Each number is 128 + 32 x the weight over its row's rms, rounded and kept within 0 to 255. Layers, rows and columns count from 0. The size above them is the row's rms in percent of the matrix's.

# layer 5 attention query, 128x128, rms 0.285, rows 0-18,32-50,64-82,96-113, columns 0-31
size [117 102 127 111 104 108 112 107  93 114 110  92 105  88 113  85 111 114  96  98 112 149  84  92  95  80 100  74  65  78  88  77 106  89  80 152  86 109  74  78 105 107  77  65 116  69 106  82 127  60 112  98  70  86  88 102  92 108 115 139 113 139 101  79  79 101 114  87  86  98 128  86 103  94 100]
[[129 129 151 161 182 136 206 114 134 126 171 191 162  96 101 154 169  87 105  98 120 143 143  71 130 142  89 155 101 137 155 123]
 [ 76 168 118 106  93 145 174 107 131  82 151 128 140 134 103 110  72 112 140 146 104 116 119 147 108  77 126  96 136 129 126 159]
 [142 129 171 123 138 109 133 151 129 155 137 161 141 149 175 151 168 118 106 102 132 146 109 133 121 167 131 123  38 144 139 121]
 [111 156 116  76 160 117 181 119  81 165 137   0 198 122 131  97 116 194  93 103 114 113 113 168 114  85 134 134 145 153  89 154]
 [ 99 139 115 111  96  88 127 101 137 112  99  70 120 128  73  77  64 114 175 150 106 116 108 174 169  83 161 119 153 118 123 112]
 [134 144 145  97  92 123  95  87 138 101  90  93 108 170  78 113  80 156 149 128 138 134 105 146 133 115 154 158 123  94 106 157]
 [142 169  84 115  31 120  52 132 132 127 168  94 136  97 121 137 162 134 120 158 144  89 149 118 124 133 202 116 123 106 101 140]
 [ 65 108 150 154 145 138 171 124 147 179 138 103 123  88 146 111 148 114 138 121 124 179 172 151 187  82 133 108 109 122  64 116]
 [133 153 117 111  61 118  95 136 152 136  90 116 111 116 141 126 125 111 105 161 105 133  99 155  74 138 138 166 148 148  76 112]
 [149 133 136 127  76 166 118 175 133 109 228 173  56 156 139 133 106  98 185 154 133 167 151 138 145  88 145 136 106 104 128 122]
 [146 125 126 114 168 122 183 116 141 162  79 103 173 101 124 119 158 145 103  93 141  46 155 134 171 141 138 136 164 151 146 138]
 [155 152 105 132 119 164 150  97 138 141 139  73  89  91  91  99 146 171 152 175 111  76  98 173 145 121 135  95 177 154 120 146]
 [164  91 114  93  85 144 148  95 140 152 144 198 165  89 142 198 161 116 157  96 139 127 151 138  59 114 131 116 150 148 134 151]
 [166 156 172 155  53  87  63 137 147  99 121 140 140 153 115 111 102  82 135 168 138 123 143 106  99  92 106 153 140 111 120 118]
 [166 155 146 108 119 198 144 137  69 153  60 175 136 166  90 208  97 106 162 134 101 101 116 131 108 165 122 105 160 135  95 146]
 [145 204 151 129 115 148 122  79 128 124 100 161  79  80 121 139 138 139 119 151 125 179 130  89 112  60 122  92 159 154 142 133]
 [130 190  61 111 185 120 125 149 167 149 136 179 107  90 118  94 131 122 138 134 106  92 144 164 150 127 101  84 144 135 140 187]
 [ 82 162 132  95 127 177 122 137 128 114 138  96  82 150  86 148  73 121 186 121 120 135 173 132 114 120  89  60 120 136 141 155]
 [ 86 114 163 148 162 178 119  87 115 130  90 129 151 105 115 199 117  71 101 114 125  80  89 147  89 131 122  78 126 107 134 130]
 [125 127 168 142 165 125 164 140 109 174  85 113  89 137 100 158  97 111 153 130 115 147 108  94  94  92 164 117 134 120 177 119]
 [126 166 143  94 114  72  96 118  56 145 133  86 122  84 148 146 173 111  86 156 187  99 156 101 141 135 175 132 111 150 115 141]
 [123  97 116 168 169 177 127 133 199 131 109 165 162 177 134 134  67 173 134  79  77 131 102 149 190 139  73 142 132 136 138 118]
 [121  62 139 156 133 133  93 115 107 140 127 222 134 105 149  65 170 101 141 110 137 115 103 107 150 192 111 153 106 118 125 148]
 [128 132 163  81  66  51 114  82  93 129 103 138 109  97 193 114 168 119  64 132 177 124 135 101  26 151 144 130 127 119 130 126]
 [124 125 157  88  74  68 127 102 100 140 124  82 121  77 142 125 138  99  80 155 146 149 160 117  93 112 141 115 111 120  81 143]
 [149 105 154  82  91 135  86 119  89 125 144  90 158  52 190  94 157 142  31 151 142 125 158  75 171 160 137 119 165 115 151 127]
 [129  91 146  97  71 139 191 103 102  83 170 125  74 132 157  91 154 130 155 166 115 190 135 117 134 150 174 154  98 104 103 119]
 [114 148 160 139 117 126 112 102 128 130 149 190 145 144 143 153 141 152 101  89 124 134 132 122 243 130 176 154 149 126 158 114]
 [110 121  90 121 176 177 135 119 133 121 109 237 135 220 113 147 147 139 150 111  80 106  99 100 110 200  82 139 106 137 101 196]
 [ 95 153 149 140 123 123 111 131 166 117 122  42 173 158 122 160  82 157 143 136 118 133 152 132  66 116  98  71 116 105 103 163]
 [100 200 160  60  55  78 114 109 109 123 198 114 116 105 108 134 186 165  79 116 154 146  99 140 225 151 138 150 122 110 154 136]
 [174 106 155 132  84  92 133 118  78 114 138  85 105  89 124  50  96 149 192 158 154 114 154 150 124 140 134 189 151 144 112 154]
 [150  93 168 150  92 140  58 153 108 121 148 135 115 116 145 140 171 118 205 142 158 104 134  72 125 162 131 109 136 124 148  88]
 [ 88 143 133 131 198 138 129 132 135 165 102 135 199 121  81 131  84 103  92 123 131  87 113 110 104 131  80 106 135 155 155 150]
 [104 176 178 137 116 112 201 124 127 150 105  48 148 191 136 172 107  86 149 111 109  97 115 142 107  85 157 153  76 143 152  92]
 [ 88 135 120 140 198 140 147 122 154 172 121 135 163 121 113 132  83 152 103  77 126  91 113 152 187 101 103 116 119 143 121 148]
 [137 125  84 128 169 149 142 108 194 155  97 130 177  80 124 141 149 130  87 116 110  99 116 156 163 115  83  73 139 127 119 149]
 [144 124  98 121 155 193 159 107 101 138 134 175 125 103 136 103 152 157 157 144 108 137 165 132 145 172  91 118 152 152 124 142]
 [ 83 170 129 181 117 148 149 134 115 115 144  78 102 160 162 165 122 155 106 137  68 132 152 177  97 112  91 126 193 136  89 124]
 [129 121 141 136  83 150  67 117 138 114 139 130 101 169 147 137 124 126 103 113 103 177 152  86 149 165 176 188 101  77 134  89]
 [106 138  61 112 158 151 150  98 126 154  96 122 165  75 126 170 122 127  92 123  81 107 115  89 170 128 144 121  99 115 114 130]
 [130 142  73 175 184 108 172 145 148 159 156 142 180 158 100  99 114 115 133 112 122 127 116 134  84  96  72 128 179 154 145 140]
 [135 133  38 183  94 161 104 139 132 116 133 107 109 152 129 142 200  88  89 155 166  97 134  87  72 175 110 125 118 106 149 108]
 [133  87 127 117 131 127  94 154 115 163  66 176 135 120  86 127 143 167 118 131 118  48 164 100 143 158 124 139 113 119 127 131]
 [143  93 161  93  62  58 130 116 122 119 163  73  91  78 135 123 108 124 151 154 139 165 134 135  33  77 148 169  87 125 158 113]
 [ 99 167 163 159 112 122  87 135 140 119 121 107 135  68 119 167 172 186 130 131 114 205 130  51 210 106 161 104  68 141 129 121]
 [143 140 107 168 188 128 141 126 134 170 112 109 180 179 128  96  86 134 142 101 109 151 140 163 149 136  88 118 143 149 138 137]
 [146  88 187 135 145 171 159 148  99  65 105 151 123 131 185 138 176  94 121 149 137 146 171 116 137 143 142 136  91 123 113 129]
 [156 127 122 130 110  91 176 111 149 146  85 152 178 150 127  86  72 164 168 111 132 151  99 121 130 123 110 123 145 152 158 113]
 [118  99 140 171 161 188 104 136  76 124  99 130 106 123 144 187 171 103 125 134 156 167 144 129 151 130 107 167  71 138 102 169]
 [132 138 119 147 165 129 158 142 128 162 125  88 189 173 140 111  90 134 141  71 135 161 120 107 155 185 103 135 125 163 145 167]
 [100 135 151 157 108 140 125  95 145  80 101 143  91 127 156 154 158 127  66 160 115 125 125 137  89  83 163 121 155 118  61 149]
 [ 73 115 153 106 134 113 143 137 117 123 140 110 152 139 146 125 130 100 100  94 132 156 118 143 139 134 121 108  71 125  92 162]
 [ 98 152  94 116 125 165  42 153  46 130 185 154 122 155 120 119 178 113 147 126 141 179 136  54 168 159 103 139 142 144  90 183]
 [123 103 147 149  84 159 108 130  77  97 152 183 101 212 132 113 164 122 142 143 137 118 123 131  82 151 149 109 151 119  93 131]
 [ 88  96 197  94 137 105  97 126 119 121 128 131 105 125 136 169 159 109  81 145 118 134 153 113  91 125 143 150 140 110 122 116]
 [127 144  67 115 188 168 132  99 160 153 119 135 171 118 143 117 105 132  72 110 108  61 141 145  95 101  95  79 181 147 109 133]
 [162  82 129 142  86 118 120 129  67 143 164 134 117 127 143 136 190 129 187 101 127 154  85  84 104 150 118 128 149 162 121  75]
 [ 96 124 177 148 147 116 142 114 155 109  83 125 156 135  84 169  23 120  77  92 163 108 131 163 129 108 120 109 188  99 192 166]
 [159  46 153 117 127 161 107 158 161 131 145 112 106 140 143 104 175 123 149 124  77 182  94 154 121 150 100 111  90 176 124  85]
 [131 106 154 156 166 102  80 145 172 167  37 118 151 106 127 152  85 130  84  85 136  94 167 143 151 115 117 135 136 127 187 112]
 [114 203 138 150 177  94 164 108 146 117  88 133 144 135 100 130  55 129 137 125 156 109 148 133 131  92 145 103 148  75 162 149]
 [100 228 134 171 142 108 124  81 112 151  86 133 144 109  96 159  62  94  98 118 158  97 154 103  95 132 141 152 154 112 116 158]
 [175 151 141  76 165 203  52  82 129 116 102 117 107 143  97 138 112  95  72 120 143  90 116  89 161 121 126 165 151  98 153 174]
 [116 147 201 144 131  30 149 132 156 130 139  97  86 136 124  63 109 153 163  85  82 131 173 197 107 145 144 136  76 127 126 164]
 [169 202 136 132 147 115 125 188  85 145 143 138 137 171 133 159 126 137 108 150 126 113  95 103 141 161 130 217 132 155 133 131]
 [108 160 112  94 202 137 110 139  97 153  87 112 159  26 130 179 128 179  98 131 136 161  91  92 137 138 110 117 178 156 144 111]
 [219 115  99 114 102 100 151 135 133 108 130  90  97 115 202  78 114 194  96 101 106 209 118 188 159 155 179 112 157 147  89  75]
 [118 145 137 147 131  97 145 120 118 130 109 119 163 110 139  95 124 112  88 111 111 146 134  96 156  91 157 129 171 172  82 180]
 [ 86 156 140 146 133 136 121 135 171 108 124 112 131  75  99  70  87 125 208 124 142 127 175  89 132 153 120 157 153 103 188  93]
 [145  95 112 129  65 123 115 113 115  87 139 149  88 140 152 126 126 145 122 147 135 151 130 159  76 128 165 128 107 115 107 102]
 [128 130  75 155 139 101 138 174 197 109 142  72 122 160  80 111 142 180 189 136 117 166 132 172 159 141 136  99 132  94 126 120]
 [154 120 189 132  41 104  63 127 112 120 133 100  94 118 110 168 156 175 135 168 150 115 124  62 125 163 159 146 143  85 142  90]
 [ 87  94 192 160 157 145 166 139 133 105  75 132 138  57  99 110 116 122 190 110 151 173  93 196 169  85 128 160 137 186 143 112]
 [ 75 201 155 140 151 179 138 127 175 133 182  58 153 154  92 145 131 184 122 113 123 133  76 124 179  74 152 143 140 142  69 131]]
# layer 5 attention key, 32x128, rms 0.272, rows 0-17, columns 0-31
size [111 121  79  92  97  95 152  81  92 101 101 112  94  81  92  89  85 102]
[[119  74 168 140 139 144 197 199 150 154 158 141 143 115 133 137 177 123 145 104  73 145  78 157 141 116  89 135  58 135 162 106]
 [127 146 107 112  92 112 115 109 148  68 118 150 114 138  96 128 129 131 104 164 149 116 144 113 114 142 175 139 145  66 129 136]
 [161 121 113 144 125 119 152 126 139 155 118 151 104 144 125 110 118 146  94 128 113 124 149 187 121 104 110 141 142 108  71 123]
 [128 144 128 119 195 136  85 140 156 106 102 116 104 153 127 126 118 100  97 166  72  87 141 147 105  94 125 128 147 111 145  98]
 [101  93 113 110  92 170  97 148  82 130 181 137  81 105 180 157 169 131 116 121 113 105 120  94  80 160 127 106 122 129 138  81]
 [ 71 100 151  89 159 102 179 168 152 137 136 142 118 134 149 123 137 154  72  68 149 162  60 159 170 124 117 129 105 125 111  68]
 [ 89 123  86 113 104 139  92  96 110  77 127 102  88  75  79 136 113  83 119 178 166 101 166 102 120 122 176 116 145  67 149 153]
 [132  93 160 173  79 104 126 103 146 139  86 127 182  95 134 123 147 138 127 170  90 129  94 151 119 173 138 148 147  87 163  95]
 [135  86 148 148 143 115 182 188 145  87 123  69 143 145 142 106  39 152 112 118 130  64 127 181 114 114 135  87 125 114 121  80]
 [160 159 151 128 179 118 135  93 130 135  94 141 101 125 131 188 116 105 136 143 133  97 214  66 123 146 126 122 140 158 124 108]
 [182  91 128  79 152 150  49 123  64 161 158 166 143 155 141  99 134  85 157  66 113  85 154  39 109 189 157 151 135 125 114 177]
 [137 144 101 116 161 164 188 108 107 115 125  89 191  48 136 136  52 115 140 135 131 151 180 127 140 120 138  75 112 129 113 139]
 [152 119 168  97 120 124 107 151 153 110 114  94 126 140 115 160 106 129 134 156  98 106 100 151 200 111 164  80 105  57 119  56]
 [108 109 148 123 126  93 111 171 175 170 191  59  90  87 190 140 163 134 152  70 153 103 101 147 122 119 181 141  92 144 114 107]
 [177 188 130 139 174 116 170 183 115 110 114 173 109 129 209 100 136  93 149 183  93 117 135 142 167 137 166 146  77  83 128 170]
 [ 78 134 103 108 113 128  78 189 165 147 225 162  93 121 104  92 118 117 105 162 126 130 128 207 140 175 120 119 103 100 113  50]
 [128 110 132 135  90 126 177  71 174 107 120 102 132 145 187  95 161 217 132  92 115 136 163 137 134 156  74 124 157  84 124 151]
 [114 135 200 164 180 170 155 111 134  88 134 159  98 100  99  91 143 140 125 153 147 138 149 133 135 120  88 128  76 136 155 115]]